From a checkpoint of a small transformer trained on Wikipedia.
Size: 13 layers, MLP 256 squared ReLU.
Training: a variant of Adam for these matrices, 117M tokens, 3839 steps.
Each number is 500 + 40 x the weight over its row's rms, rounded and kept within 0 to 999. Layers, rows and columns count from 0. Numbers have three digits each. The size before them is the row's rms in percent of the matrix's.

# layer 6 MLP up, 256x64, rms 0.192, rows 53-159, columns 0-63
101:591518445392510507536515501486522434462488515533453595489456572545515497535547473506476500507554530472498527491423490456462468565595499533518484532505532522506504497486423505525480510461472531
103:558519441524505492532591448522488502486526467492510480558533415539509475485467466409529569444522480533448466490510526435494531511534445533529515547440524513541555483515504564487428468515431477
093:466439484501540533538490463535547429540524421535525526501514512501519537459467460506527529461460439444510543460529526576512471502523527436547524504478492607531462449426467532449495529527468433
108:484444540498499483581537518500478428527465492398490455590518494502474509518481502549546515591582523502547552452466498484513475485500532476556481546484497511464511415426477479458514534478488452
099:504521550507471496627516524453520514468491524463467422510471463446524506553416461528516543500565470437540492486458546478466528461557492537527457526480504549474581491513459521536498504454481574
107:592445500525541475531532504506406493495533511514444480521489562550567508471471446469487537516550466379527504500550490457422489468483481494515467445500488513546463501524438530431451507492517523
095:438525492549511491503581389472498524477536535515488468520477530447480498565497428507484538507546577492521525481434519551457571487468486501502536506538541537453485454498491522502459451422561563
043:530426489479493501536563480450558451441497524453436498561504469471477555498567450455524562512520535454452482502483473564451496492552488442574502495497509537537491478452436527484454545447475434
101:498509531441535553481562443513525549507487485495511488578593488449529516529488474499500515582518556538551490511499414476410544525559494484565460514478474513470447455448473462490488553552512464
096:489483597543445535569497434500512458526480503482453524491486461492540509496489476403485470496497494451473537492545465542527430505570510516581522501540533526504601506531495454537441506433450526
093:495520445521540499492477473520563481447495454519476566493436490508466539546536427454523443547552519497478482507495519491518495560489437445543626452485545491458585474484506546559505503523460473
097:568462535440540493535549471479476532463534465482494517493450497506508546572494456483495549562457488414476504491420474522524501516575491518518540500506501513463576427543500481567504444560456422
104:612510483459543560528484523504505564500507534483478500502476486511477485532610430555496523553531567467472481516472470479400476485499507509486578565467476517523488449454460495436455512531471497
097:553451495457477547486537462548488462499523412526483521529529494453527471543481487453447527460537554517513534486505477554441498454504495492533508442426525528577518478481549521485507525404394551
103:533552548521440591475526488553544444437519520498478511492533427444513527501537519482431505532481442482448522546417491469445483458536514526551478499402538530527496524439464502539451517499524485
106:558523492477514531463515553482513511483426505551415481507488479503460492527519477453532476569531538421444406521524541476503488509567482480557536567541514500478604513477476472507441490484473431
105:580502563498447541548496524534516486440477508502514487524439496550496611512498480484489452604527518437450438476531529562503470496494437450501485444483463507528578497447531540528511472493514472
100:518509552417529541529494459474492463388520471447471471485539468451499530553551508458528565529493489458416538554466512449437566517472491482525466505543470496486470516518525507479485578448551462
106:508501573460502452512509442486609457485462495487510458569515529495540538555554515430555484515516530485408493466494506539498411494523426519505536472538574517451491545496466505450510492442490492
090:561554474453464502492535437570446500494485454420493482499464531464517513495535481529556517512523501509451542502440583539493407522610535477482497484545488472459547520486490520474451558454546478
092:539489547392474548466514479581488547492445508478500481479528530487548529489511458496538471562473546557561518528460459541463446500483466498501495556437495565560516450467454462403515462474492500
095:534519518512530540457493410473494489524468511512515503546439541475488516578497476464542522478493582473521523513497437527557471499498483490515569603488457541469461527460455580522417523438458457
083:514516459520395462536548501467469515524495505476442538485541467390421508539581493480493523477462479495505515469478489549432523521509528488495554558514602522543494450533491430464519453510496502
107:500484454441530544517507463600502491468504564454508518543462459519530534523533505487478549499502468403442492388450506463486481554536527524485509555447551512574521498468479482454471551550508466
106:507506550564545613511489438524522505445501532564393484468506514534546515537478455528435522530502484402508477483495499501514522464564427487524482482484502516544512501451471519456457577526528487
099:487494539434489514491483528430499392482500509429523473536491586464571494539478496523540513478532507474481524429493499552512443568525517461545495428545540551523576475476459445493509530476524446
088:481392508489559522497515486510432558484517449464523434488578466442489548543511505514494536546502484493516523574505495497521444547548486509528584439495563533448437492492498465486512544479585500
112:537512522510492546550559475559574428468530450435506522513434497491546543523536493551519510480514446448513532504491490498449460517534431512493465518494507559516527506525379518465518511450401527
080:504458649503488538494470493511464497486521470522498486491548521508489571421527464474539555484539421463444399512497519555518497542538485484499466514506544466457547500477525458543486526451464447
103:508550578488444533510506471565448447441495461442502520540441504528498587517488496489550456511495553494481538450411540552430511482448526521512471508453528523543479413439507477527482463533475491
099:531488466446485462469575519501500514473465484429484517513506439506503486484486484479528559506494500486487504559507503498492530524513544461569460526500506509627540391494433495415432520539582512
087:560472471472505515506567423475528512490475571522504515546485574470532517547529483409515482501486459514464498565510521537501511518480524468477539527476456564538441397484490434438481480504519406
066:514533465515507535580536522464504437475501452455482464468524552537490522474558473529476518503561538381507452520422571514468503539514535500565532451503546535463526501501416475460494535448521463
104:476430530496548509461582495536484501540483482436549536553560516455459609435500481503531507555525484489464437500494531488520434506508487465535504513533499506465599442482493479521470559422486520
095:529509480497537445556502552485516469439454387441480438444503548493549492524485472466484545544573479514448503419508562532480493422517477538520515477451495555534504530524548467574490523474497498
103:471447535500546545494555434511492472489445465540458517551529466533489488489535479525458568486615449463550486518485493463495487557591485492529550553427516506508414498516449503522454492486551472
137:536459493517524495562500514481476479474463426508463464501545419494546499567567509531565606501578484474520525531504526499390496507528486479516501409518451551529486474476503492474453521532481453
087:543506593488480516522513424548537500503518503543479551491485429464463523472515504497576481489478479470474429447470477572526514535472465486538553512448568512595518446481461526476541488440438546
097:593498488479488521523510464492439424540468398384506525535505539489517494540488480459505509560487477460545519469466505453433529513519551516580439479517497534484495543516515491522425550463471510
108:501462455459503550494502476541469433536443489500443436527470499527513550502506498512587510470498481468471533500518526526505466469505570492487573507457533536537483500472395501486419635516519507
103:468439534452504468524553465474514467521493485522463411508520504501456547570552432456585509587476493505550451555490455540498469464531392540537502488549532500478481496529444464521505524466489484
083:493455460484456519528499370463461491473476486530497483508582480554476514505521529532543549589538431491517519523477496553513508502537531419517532481474498563459483534438546544529425540507465471
106:518479464498417532528480487482530533542512565456500553533452473495474519493566460459518518607560540476518484468488464515453501512604521486479473508517479621497478486447463480476503446471553467
099:492480470476502496496529495511596528474473440502460451549464460470488515468535482447579547540511578494555478525455447576514469480464420529580485497458522540538469499554566454521487495435478498
103:521421494472518506594500445504568471514451500506425466547511464503504458570468501496561522522515505537494491426581575506488566482461460502544533506549521561547536453465493452537440496487516521
109:517517552402464542514526509556484483487445445491470436511494458494507487553490468499577543539491488558534505408499539460427450549540520498569493419539539536553502560501495464491477506482535464
092:537549461566511464525560414501464482540518464524478539576493495511555473478547498444541471453553512403509548499493532562472471499505485544508491508424467557490510483468440538464426455494551503
096:526453533527533595505492507486523535489513420581480505493584416499513535480465470490534519559470495479474484556452420553540553449489434478537524494481528513557523505482493492498450565440544489
087:488435543495423517524518505499505501472531541493477440501556500474521552464527517439525504465518467472477428556540492567501507469547430563504513520408569516508481506544500440552514558407469465
101:449449540543470436540543481514480484407547459438411436486460515474543494514483435495482505507506500505543492540462555478464518487506463553519477541558478587558532436553512535487521448493522465
106:503470540479586544534529534473496517441490472475476559519512579389539475563470414480488542521501531478473521510556489481460477540497477532494489473443504560488475437409494445520452530485538516
099:557416454511501558541512474466499515477481473494485455617518524493488511521507494415521431493526461528501510543513573521530482491545433493521601482529510501503462479442555446526424510478488543
137:516443458530510534488536451562490390469495448460416448486579482532491545488530454526492488546544528485538495499545539512410503545483539546513474428507509531554514531500434493506454463525514547
103:477487477470484579568510505489450537505443440423514510597521483464515505585483466559560495507540519499494490495517530502469497450600447537550571471519507478495478498459537487457451461460554480
091:569468513494509471593486501435472406493469408498452456600530500467560472489479468493514521491515511542443506462563489513464433555561492463505555476483522471513508533497501485450505526504450554
116:564548501459534547550523497479573508483467453530462524518466548464483476524530481488498579573529531408416465543507531554496523504530550453476496424462476523494497514424432503501449534498497548
091:574472485474531484621512480477463464466576498496496501501489439468434497468505529492514579477510491409465568527496446498495512519498459531528557420474515539560539488477522523478455483554525557
114:539498441411475511527502487538564477536498445432474569526514503467505505494495486405482527475500475501480480465466484509491516525572470528529571514564509591512496458414500451443463489438552470
117:562529541491443552537510522525513439511412445473474480606553399527503513493496479544570513486516546505466454446475452511499476493516495509546492458488476557487564482435470527519526571486500522
089:533543522451493538523496474510485527556518538490520442509472476450476553497569494471521550609514475470458437474508521487541515526494507436549564516552476492481581495441444567422488459470493439
089:486513480489437482526534501535545453476549446473461418508433528530477489462502499489476577484537548445491554523530547477446568534505554432540524462483550480570509471435433485489513467500579476
099:490449490468497583592489481519474498476474574504471487468539458543488502549531509487479556534486499468533531581466514521521462484519484583530585488529451538466470481409454420505474517445526534
109:498469505462475534563488474495509516437462479516463454482573477468506594466500500493517481428564506444471450593524529499525499503615541469488552529517454520481508501523480499573435533459448495
097:495542481473425469549540514544484479498499500487402433542551484438579539543476538492508452535562529491453446494519500520425509540477471471527472522569471525475522473420461506528479501411524512
111:530506548482502529554549536511437501484492499449485420548519437476529491538503460505527503523516479536474428475535483466516454497462523413495482457545516504530584483439499508448416616496547509
105:550530549501536505524576472599535505565471464485480478520544456475483497513509528535521572504483560458516478474501493490458471542523516444494448434482502539490533486465402394531481524496420521
086:477470543541485557468527527554494469471481475442480512594473563566531509431565478511477513491509554472530535492411478536524503505504494467525536549446518454530537491446443496517449522419428456
096:563467456489528494513486551459493497512428536509448522549525503550441567542440440486508546517514505517549401533535460557510509529456451389574480555495489501563483486493516500491502503526461467
081:515561519495487451481491489544507527465502523527437500549552413523495511507479453451565611446492541510470517470475406507492526506546438514563469506532464550525482522509516524537431540452439541
103:527520413403445550456538471510529500421498461502495464567527507543503538589552498468530484541504499491510483514480439507455486577520487528465516511515553604507491527407508509518506501489496464
102:511453494445529582510478538441488411476457475443501447589535513481448539468494443525512516537461537450437477496491583480501456482526532428487512469553550566543518499503503507524507574511521500
105:529448504551480542489508470535468500507501545516504483534519464500441646535504458529468538570494524471505480469481506479438463561562477462526490486385546513516530461426501475482515556491521538
093:558428472487476466530525424565429435497481549439508484551439521489534494511504475545511519576555569497484484551444538491467483458497547471571489581513483497493469458494532451491461534467476456
110:591495535476413551498549545533458528514514549509477511540535493498507468509510407453522571535497501477487515514528502471424556483510500498496487449490474529502478498445470555380472495417511550
092:518517474453505504493519455506453477515530505437498510562553486523568497498562504517465552513627565450533551532420456478493475492464431533508583443478475524489535490428529452500489480500472480
112:545472478502441522523537451532421444493497529494490475568462503496504528430501518536456566541509495470563501556435534506444474541514495451501518466500489491567501429466490572419430510460568514
103:549560480514516473513595512541484493499535440433490588541486484486495506491524487518502490491510498529533502525545455546440551502490442480505497526512527546527522372492480487385456496467432529
100:546493521549390477483503503458503465488493478490514454514487535428450541577508475550484546464514509490473471504492513517433506596595486503513527580501514529497489469456408519495467559446530477
099:572508473532489536521505473475482561518488540381508501501486414531525525494574519450513500556550527409524463470433486493496499445512454505512473398514489479519552440504461484452466475514513472
117:569524501510474498574566466562541513477500525432518517597443517463446511508506452471500455536508451465476521472528448422491539516496494547512504535527486561575506499494505481430477562408511484
110:524548533527485571531537429521522469499495483499497485532520449516525528480531444521479502576542575456410543511425535450448493497536438555472505497497576476478573491443483464445499534514515440
090:505510453461544468547532517449555484476494454457494536595459472479579538563486530454563477477574473458507506552508536536422508449529475431497479460461467538541488474497571539513453494474480533
048:537494545436487517547523443544546481414480481478437492534455488460509541522544464499512528527574509439485472488455523548435506525571490500585548498489510576536544486436457509494423531469485531
104:580516557477533564514525475495485522477475446504474515506498419474509505516450487529473527604528477488469450523440526490456486531555493460525446487526490563580523529422543481506471445585544528
105:483455523516448483573569482480468489555507568492469466505465483476469488528460469510487524491578490481514532547537574465382576433484527478554511463473507523474492437452453539477464528450472533
100:521481559516484559460523468528436499458523550508447479509576498477553503502551487465425550471520551428517521485382501545495565477483475519484516520459492564550527531470486456458418497514469472
105:509501549487507547495618509539430450481475469509480509549498446551523501526437484457515515520512500530517487424469490536431538508495544561502470469524490619522538523502465445459454473549551464
092:546430529460482525551511449543489485471444539430486481544523548498561507579507477505484505508502449523508537545483560536458446430489541461491513483468465535533480396456522478438427491543547518
110:568471509435489594505539530473502528422524495419472520494467489515518525563518494443504575522527462452474523560533458482445517474522535535481529525497434494538466513414472517459435453475550531
094:500509489473487481515538437580467485489534475493475539521504482506495510504476466532510520462540555440529545431411436537454478500499489527496459566561496629545533446503519475478456505435553549
088:491471597470561532542508439511448448498524496532503503503531499551490521533504364452492556519522513535478510529482470497505459516586453459459496491467484532456503469526532581503454476455516422
120:523512480434455523569503484520515508492501490497470568500487503474497498533537450512487506478488429415510384481509553497492550459559503547608450507578535533541497425474506553466483486461499520
087:466473502467585498516499482433464407475442446500520544490541395491484584534484516432500497466510522425518529559449491500515478543551493459565490493480545502477539466534506493527514514448478564
087:529508518498432545527549446579484473511442557418463529491525500501498541494568465526504512457467496509522476526390438500493522521464546468519558568461509497542500428493520420486498487498472427
103:545538481508510524511538520496467444493458505483532577612507503524560500486487426465564570558491485512496528572419563536478500473532455438486487511525480458495510504472438552426469532470511477
094:518517526513536575498498479498530516500440472476478492456529515436511545556587459508516462547516530494426520538497535498542447540490452396524567466467558509519489546433453439547483509528433482
102:493467526456522504491550483473539519475520591501481528548433446538501538485450465445508478561499536385520497475527516478483502552524522431547525471555504489498540455516505424527446479449593525
111:492438564479532459532524407471453489479466477489496487465506428465523532526563460470483487596582558472475467543525550510468473507478475501514497522467617523569518532529515466526449485483475491
098:528535491520403492500582539500481448530486474455413574526454497526487523464484507503533494536481501488486435533432500496429516431547492520526490550584489527566538471532470495488435511507470575
113:502507564496551610537563458476519501474436481443527513478526512402550532510526483479489486565493539449540524438430499473483422552511458444510489506507527529496529506506451531509451533429513476
089:557500536546473506499488501527491474506516487515452483506572518536419540491502466486544543610555489505409430541552497474505563515511536482542433532456518482510538435431419519484475499502543499
105:505517568504494457511538496463499482432495445469466496544453556476449499597502484543541530492574491513450526502550486593438440470501544513554494483437512492484468491532428491533491596506540495
096:498516487457416433554508500620524514519428500455489532555511524476479485578537485424509546485528529477498538585460477480473455522536553481510557483558508497537486511508434461460455526482474488
107:542452459459528509518470503460475450513497464489510558606520502401494484514550452480468548499532518508532496492552523559503434565565446527492489477514458601512524490487440569509511462473545485
097:517521541434559488462519498481511472462452505451454494574447473446549551542568528447472556490572543486513508575528466512411534473528513462462568520545547516525449436493505464467511474525515498
111:521458466483551484508499468458469460499455484414456551544512499502612531472536460492504518521571564443497438530439508462506466473576530439524513563538492559461521530489504458471464481520536449
098:515476535460521505520534481445570550468454517533440464529517514393514588445526482472525515498492446455541500488493496529541460463554435502502592552461550480502563518438485516498520473477435531
# layer 6 MLP down (transposed), 256x64, rms 0.176, rows 53-159, columns 0-63
109:524496480493518494480554504449497465459492462557473452443598429539526548482510524508506555555448519505518503505474637535472500485520523514543521480490466448417491476535458457559474431513520509
097:494518561564455531470490521469486508530504536521581476554507564544505421472402494461514481458490423461537490440518461475448542438465539502492541499444472473542494554474562540538522543539493519
101:424510542542513443463501549527559467544539488535507481389458489512518502457498504562570462472524460518522536491523508475547519549441584403446454565500480474474517504486458492526471530517468485
107:489475571498555546471515496497498518482460417537497501569544528487522450453543478478597494441506526462535516475452531445475576448461563460568518490486529504490485533529447415538512538516532454
102:485495488491562445528458455571474505436499494494509481559485485548490478559527470571572548555429506530510565452537503560457536503418463460502521440515477521474484454484457515527544489547477421
109:499509529482470478491502518456485545543580455515469454449485528496455384578530477474491491560540487545498507486490457507490500517555577491476510523534493395444509471503432545541486510479520589
096:417526453485428518466558488460612492539493552508507499504472525492512440477555522471520455473586516428511513438510525465437466485502518519560436483511468466509546545503476511498537562485524564
034:519515537492518496487494486501502483489506547585486478495492460529538461505528490527436443552461528479522501460580446439478492516387524439456497488493485488406540453515478573605530491548481489
104:470509510504518528450499472490571479479490532457458497514529524527468450569530548468472451453497503552525464489562417458535448544430503478539512554502469460538498452491485530466479423538577602
097:431549547546493433480470515434562566524527513470492525458512499453549541503529582446473499529470472537476528447451452516526539510507473512499418461458571449495522510468511474525498554552467578
092:512546402487455449486486411505530564462489463493512527420513483453455404465548501486470511526541543511465534523543551519473537468500525508503546499543446431582538514522501536474478542473545504
105:484506514510503460422507497542510488591579485498582515456498517527497443511450521436456494487538543508511535520474497453460577462466536502510435501491509537471501426551428528513506476501504617
111:490521465469504571479530458400430544486507519539542521555480514482522510547557442503490491442488563592513477441504519478456484503469530528505445459500422541528500566533488497527556442464463546
097:499527441536508562445463434517495525464538478540471525525399458478512434469493574556495522472511441500428530492510516472555541458414504545515512469546497505520466518512575514561445526464540496
109:506521556460469514524527472520526436534504478479531475565467519430468476526514422505460517461442420542473581565570497460493440534476457459475505486468533541504525472492483504573479525477581564
112:489503572536575464419485458441483462517489507449516441499596567507531491523518553477484486492500585514559463530540463486491519489473511549463500502540582541481468425433521468495495544470463498
106:503526462378439492539462430489430459551524544501463489496494515470545513504501614517535482490431494495538545550557509533535485526545485411505477472510466552468467476482518530505555473515527478
100:443488535531548539534451526555462452525506503567440455560483532593548455479525442456521448507479464506511522567533487475472469460474516515516455520464540576462469463437500533541524549443459473
111:476517573467560532475503488453431479521546515537487521534494502517501558473532503556507463557569452489419468493457450511528475565548513511464497511513452538434586473505489529465500470456390477
095:460475464575485540486601485508531553511484439488448488514563476535496463486529450506514543493520463605500481552446453544509486484502493492507431472490567490485540443542410539539486494506431504
100:485560461492480459515468484518527525505519507477492520521490483476481509540489574494515529552412442401541553497492470535568494494516488557552501528516385452513498534474552564393486499533491476
091:487472498493465480485542513477453515430600430528592402515528488408495530489505505522465578583506530477497499513498497475436466534476546494549490477527426480478523534510562526497533489468495474
082:515515561475544522466447515434553474499493563514443472498559531553439465523468512569481548476432414440549566518537500489574540473506523486487473502544449445488489516509446498482521543536437514
098:478462472534499514463426502481492528457440526498498447514508432576534499442506493480490548532558428478504498484473473511545516542566532597512465520463509473446565432532474441587550475495522521
114:506496526488521512548427482509533428556421481432539493512554470533546492456489544519518534451478447476505490472573450545524539537494484436568430497460460455565538531568448537478527467482512493
096:518482513451507425469467512385508472450566495445463513537411548525527478541465500511508487499576470501474543474443467587561544540498520511504499449507461517527516450532507503563532503460561485
089:530547549512470526537479530469570461519569438449490555496488497437446511475535575531462516462475500532515367502500466539556537484504482484513581502517521535478501452489513490466523489533415452
110:484508487567423546537432514490522531446551465453505511515492497520593454560548506480493465504482410494496483488475505490485484532486429508490433570494489431513529510533472608544490506487578500
084:523522515481533561492496525449546448484581547496610469494425507537429472455436571479482537500519486540522568476457533454440553493506523505484508488475493524489457455540514439455542433505502509
102:475455590496612464411566481511473534552511480438469456554509482472521570452462543491453506459484473480536456490531531508493553520543519455564534494450484465532526521545481492483530486476450456
094:529484448518560406511438472482469511500507514565540558448437578506509401515484448499506466532529507500578555521474496547516428440498547508530526572526491480466506516537470526469448482473498525
085:466519522559465541480502523520493543543448541508555526425477551554470450499464461523498477473364529525488538485463542508562438481491548519514512549503463429520460521498504462525493432541563537
051:528532428468522552503527521544519519490485456415521513435447491534426516517553499489569490473520455508519476555489392509589528479515493532538479507492527417449509525469536500480583469458514489
105:487474448487483488445524532508501572489576523508519497540585540467482509489509482572436520507444367451538560524506495514451486537524514473443536442499456489479445474504465508536582483508528513
092:413583461515489513474424488555485519487488551476491485471426535488489555497440492528533541492422486471470540444457519555489534489540538409551560570519519518502543473509455483521472486531554523
103:533436518469534534430396503509466507489487454533450556532479513515438553454465478467434435493469491510546487499459535421556497552490541516508511522530499531507572539521493478483592437542495484
125:481443505480493532547434473512496497522433501528532507486505485479525417472436465478557479444548480523514418523482563490556490524434431452570478489532547519508532520463526523529462459606526546
083:527482488552563468507444520518481528517526517514501451419481523517588492550447483490499438502528557483555533463470551464487452402415480535452542515492550487480517493500569492535511493470440577
096:538485443439485431472472536509541549497578519551524468518418512494570531478499479536489425398496492510531549559540550458534584531472483481475500449510566461510537471460493484480463511486479512
093:428570389531467543514561567423499511531451481492515504436483468473533440460527509493515442527495446466530452482454541566507491489435535491540520460501500478514526535475506554517520571477547516
108:467475488488536466455490546490513532541513484453468543490549458474494499512528515432467475491493502501489484421513495519607488504510513436529480529466596540600563559568444545483529511437493445
089:558419534512496517499371511561531497469428520476516556552480484511567423479480591505541491480517475474450535549491550557518505520468455547480485511469458529438509481486523491446473517520502481
107:470420546478529530476523539546478504432419474487496473504576500494513521542467437526490518483513518545511453519498443499595498510527503495434514559538606479495495492489424478500495510447407479
098:482513402580492525490534501516578512539509487509486436513474503489481414529511481496502453467561591500458511539569457516533488457483440549497460448474506486542504569489514508484559485529536410
103:467472520557491493468419574535470545548487483422470478414551456505483514498532510460475540480485522496544482492397461531539495492490579487538539451486495511543535495489547414489506529549566466
110:483516510439457496578452475467526585570486505529519554552531484562462511488471439596517559537508452462442482421502506477509507546503462566463486496500504517444493522498483439493471457536443537
097:500460442510483523401486536521449533511562510500493513471490472523527426518504608480516505479417488515471549474559576513515479413512496529429492466514467509507509541534528528457501478527510599
102:534469509512504450470506575494495531464600484430476466472446447526468516500499603470466553493477511474455485498492510501556545481460425513478511562562529547500567467506511473493499482545587442
089:468512523484534502445484486495579483437582520544483542500445496567408475458491565532493534444506516499511453378491543465484534467553505536472486499544455496568474494520516492473480545557480474
109:557529514500536435484503527521550547511478496481537465490467455501520529530456489452478479552520500475442429511601545521501473522498496413461460488486596551528467453485496560493598433481474511
111:415499498501469508504508554480454459545477505539471511535474528533521492438522465496477477524579557497514500450540458529448552509515487536557486441572587469460514424496439555539503404487517523
098:420524498420484521502515545525487526491449583510513478502512494495487488530556443511480562507520531463469516481478445488539496463520517539412508491516506525505543634411549506498514531518455419
129:509448444518503485455594459521539513477482521560543458499426572512491518455514485508516469500483485498440591566497430579497542525481488497432528520505471473574504494490407484513526522442516481
089:452489512537443499511399490473448557584488590531572566543448460517515488515463477561490525526468458564476519482461508491498478441545495535493471516513480444521496578515496536523466489532460436
096:512528475508404521485565529502484648487475507527460468472483443466472594565508522519457531460542501465466520518531443503524524548505497529427509480524460458464474487437540522499515552492510477
114:473589483538501537540523488574477507526432479484539450498486479491462507420461446420508536520480482492513496546535528484530544496480436459468444456553459462475521453550493451546544547540593510
092:505492562540482481515517540430477461501477525503468397508467489533527570492453566505496432450469589499549545477548507465492477545434521464473535483520485526531492453521553486501561427475444557
107:576539516543538585563474464502532459482453499468554528475511483553553479527531465575550482500487495433507527450537456463431514494567467483479413502486484539528487560501487577447474468488478475
115:436493510525433508488493550534526533527429517475515506376480469535513454542519487478525497585453432430499520429537491486514519507477516474569547513534469501571487578498459460475538507535524469
087:491592479513552487497500472510505455519539486495569504469490539484519493524510495530490481454565441517568475455480490526555541515460509511572513461485371393473442541490496458441537504495468534
089:457528501525536520502457534520481503502610481538564498521508467474451453479483600472511467482436459487582489455492513513507544556458521523471511571540460492489474527534560524409428535474483471
096:529452426548554462498540479561495553552538475541440498470573518477552530461445502505458476469460519531492455511542513426525520472560467477465500459470495524372502536442555495515532511514479508
111:559569479425471543463507513537481435550443443493485478488458533508506572470459553402526483537449552498509431552520540517495532498538488445557457468481494490540482518577504528465547494537533494
103:447527497523516536440535494495521553416540507547540510505534448439544497457489580500485501470497456513487503529520541443489533464394507483471478576524508539536547449487560437498545492521430560
102:454518536491531473439481483579522543452552519509460455494555541442494542512433435511473472489539497554545463540534493461487503543425420469465500553565478599484547505517494469483496559476477490
111:464522538470515531481492518509496568506508509583494485537491513503470434449461439530485474519579537482387543551540586510503509458491480560511437544585485497466509475501471437552458485521460486
088:506434511535502527461473517513485498551522511533466475477513519527479430465456573577468485463474453480550506539474521474491519368481528552493565441573461437460487524547521533553529526484547523
092:516516534543534485555589510489485543458451563473433441537527555552394548497514469484498493531433492576527485504528535490477549508488506522533456497440453508479488466449548503532502487492484403
084:464415484494523484525503504504522539511552488513568419480532514530548408506541607498430448553466486453481564525496535507476535436479563528533524474477500504490521461462554461505488513519524423
111:581515538520463410491548563492560505501442438471531454448508416507489538529532470530486514441496505502521433424499559526551507509569479495512512523512504480498491551503477443563529485538429455
100:523550530518609477548452485446489513516560531476495403502492489511423485491520485553494495524492466460471566543548565517516464525523540512492539479407427457535454443488487487480493525483466560
104:498510493491486495483496454428514506569447468626510509511520556513523510471542512459483596539500485513492532499489446497492501526522494496507505472416480447486479501552520548404496531464395562
098:527468434528490481510525479533535478529484501500447539484463595479531514503531543450456440532490468475529481517526507403494521491471524478505459511529475492525536408487568470636461559500538466
118:530531497457557463422536555443499474507477461453504564463410516474516449546498422514462508537487524472535486544445447506490541461493537443569553576522504460461547495544498537467517462535483536
095:486501486475492472480537524496524525481574547531399519505440519521474408522520545509484468476461456469534526561564486507470481481449518563507483479562466614441482571522539463496478478540476455
118:427472488533544570489502533522514566547515556422496549431439537456514508430434488533433542584553525553519516466421515467462529440489530518507500487502487456460522537499527496471507540483514491
102:503417500522497533476506530535471489531555480500536444447520532477455580464529554504462494504602544566503491508493517514487493472527443465462483515562585466462530380460512475484510539454515525
102:498376538485488501475488489522442492495552448480522500538440545485490519522482526572454503468443513568598475556535452525532520519491469500430516524452514478516520481456567471590524464513530493
097:488558467475533503526469593445513549507548474557538427536481471487537522453523551487572389526492495442544420484515465490525458534512505535494507454526487538429511528583491463497484514501479472
114:533528498494512469439460496455555519496544525524410512492482460570503477523529559526497500519483561484469512517504485495479470463540514512581583473488366493463428570501514438472482474559510521
103:430539529502527498454455598534493473500489511521457571506397506497436476468491457541500521457480435514501551505483508385491535546555474487491487487577541552499522504534472496476484480578502502
088:544564454492422554514488440494514552496465493482473590526526494502430582463487579511526518556512411437487482512477459481522518511493526510544480521505563473543446511508516487512541428483452442
036:504552486463461521467400526441475536504514560560546500479455473493481390466478540499479491431445514495564515488456468555517475460421554517482518492533481480507427524550508511458504457554475535
103:477570480503503473476541490514511552460508449498520535434543440509545489483504476446477473534465487487495483448491535449507466428542470580516533473573533461537542475525412467571472600519465544
111:550516434497526487487516542466522519500554488423468502454573461509526469447525496536563447442542569535528484535443437520483500593502427481502486483499480449460524473577460483501579510469478520
101:475528498475492533545515552511530529493474517488438549517436498481470478472507468483417485568517509507510570511496528478473485413445481486514554492558409508421497573490574474465473552570557526
106:536525498505486535477511444510489513485518491594504487522517515537475408485391500494484572444472486512578553496484499473507566453471545453523527535456499507478456576546490499486503491552395538
088:490526454489515528515506509498534565487439496477581472515438551479418430521529432526451476441424525467472564477533609524511430450513512521497507518514489464556512476523520500524560466519541516
112:443525524569506446474483453504493481519469509467516426507504523493496510554573541511447531580531456476539439515466468479536459485483489548489494484593594507516470512487443558484546497418559465
096:480532546549489454495455526460526490487552503517495466458463508469494423475519511546517567573502494465436530512493522529524471520485564478538573425465371474527471496545481488543452499559564485
102:474517487451516554530523448445519494460473572473474512512494523526392497522497547491459525539451443517534602499422464510490544502514488556559552557504423558475513528463531460496483479505439521
117:532494427530551445481503537466507527501418504558515508490533522510515482497488459514465586476526474554487514435507451534423545457465551443516460537485502482470537513445528521555524448606436494
088:532512518492440529562486507538573540467497457508514519504513503499477585555487463440488443469483463405513540536460524526558524527444528497456478504537550484486470454454481436506503561613490458
087:563429497580554554529473494524481500478427532517470495538425498571481472482480524535452538571463471493534526540525473445491452423515525516547481487540481561493452495427429523536520480490513548
103:558521508483514538527481459475505550501530466493485505456484509618517591518409478516464586521493577521539478550444504516510480469444517523470558490520519491497435471459491434440439483490533510
097:490458512456488395539547496469575505542525502557515534466458430423506465467510516539459549504578462607477470530509518433535488540466541515497466540550484516521525516498497467503516478474438453
104:503485496468555448555441492443442393588509464525482511502453531502531424441479520529496555509491496524564471402513517530505462515566499511524510523498509464535548509578519455489471541511494452
098:445472442506522534567519432481446504575540459473524489452478574518490483519487464538524495527558500543462488502514508527399450445438527514531430504480507539579526587455472484512512487531494536
095:529483463428545459519436430475523569512542478572511479463516469502464531562498545477472471478418570465526525528458492498547495563482537393498472511465577499495486485466490494573549477478500486
105:460573554479517456541524491494494461516493502464477472433509475506518513439555577594440507559420568463537459449469501515444534501495520513499539490474465573550541439520438489528479491490544479
094:422555458454537552466482452490498547446554550538565543538515513502410538477517566408509454477490474494563543489516541429456524519515571521518502513524464461519502463446481531459505481487517471
098:514555478462475490511552452544496495497577498628539513486467554446510561477513552465451488510492466492490569587484473502505566464481505512466446438510505476429492530473483508552415507508523503
092:457545507549496424466509473454509517492542515496461527503499489510474437518453574554505482526513518519530536514496522531452479436453554575474477500451482553497485477414573442470446563561582526
099:502448455511500531537542469438425496531528530478532524516485500432490442524536452472438508409432509510533482513545478520550477568517506420496524452510498539542525613475547470549479485467531520
098:517468506498519445481490474478505521452514503511532513478394492465585539505427483487459648482518539478543495482513531470517559467467521498580488571459537457475470451517531515482513486562469485
106:493479511490527435556473461459448605528534568512488540536473560553497501532448383468500467470544518455533467509520505459475543459483498502503485493515517461460538523464574436482498434530538458
098:522512511609540397476541502486497556505496494473488496513562485500538483432429486563515458471454524515597515504515513474494471511437475536522505479534481464402525464532452549490513436509530539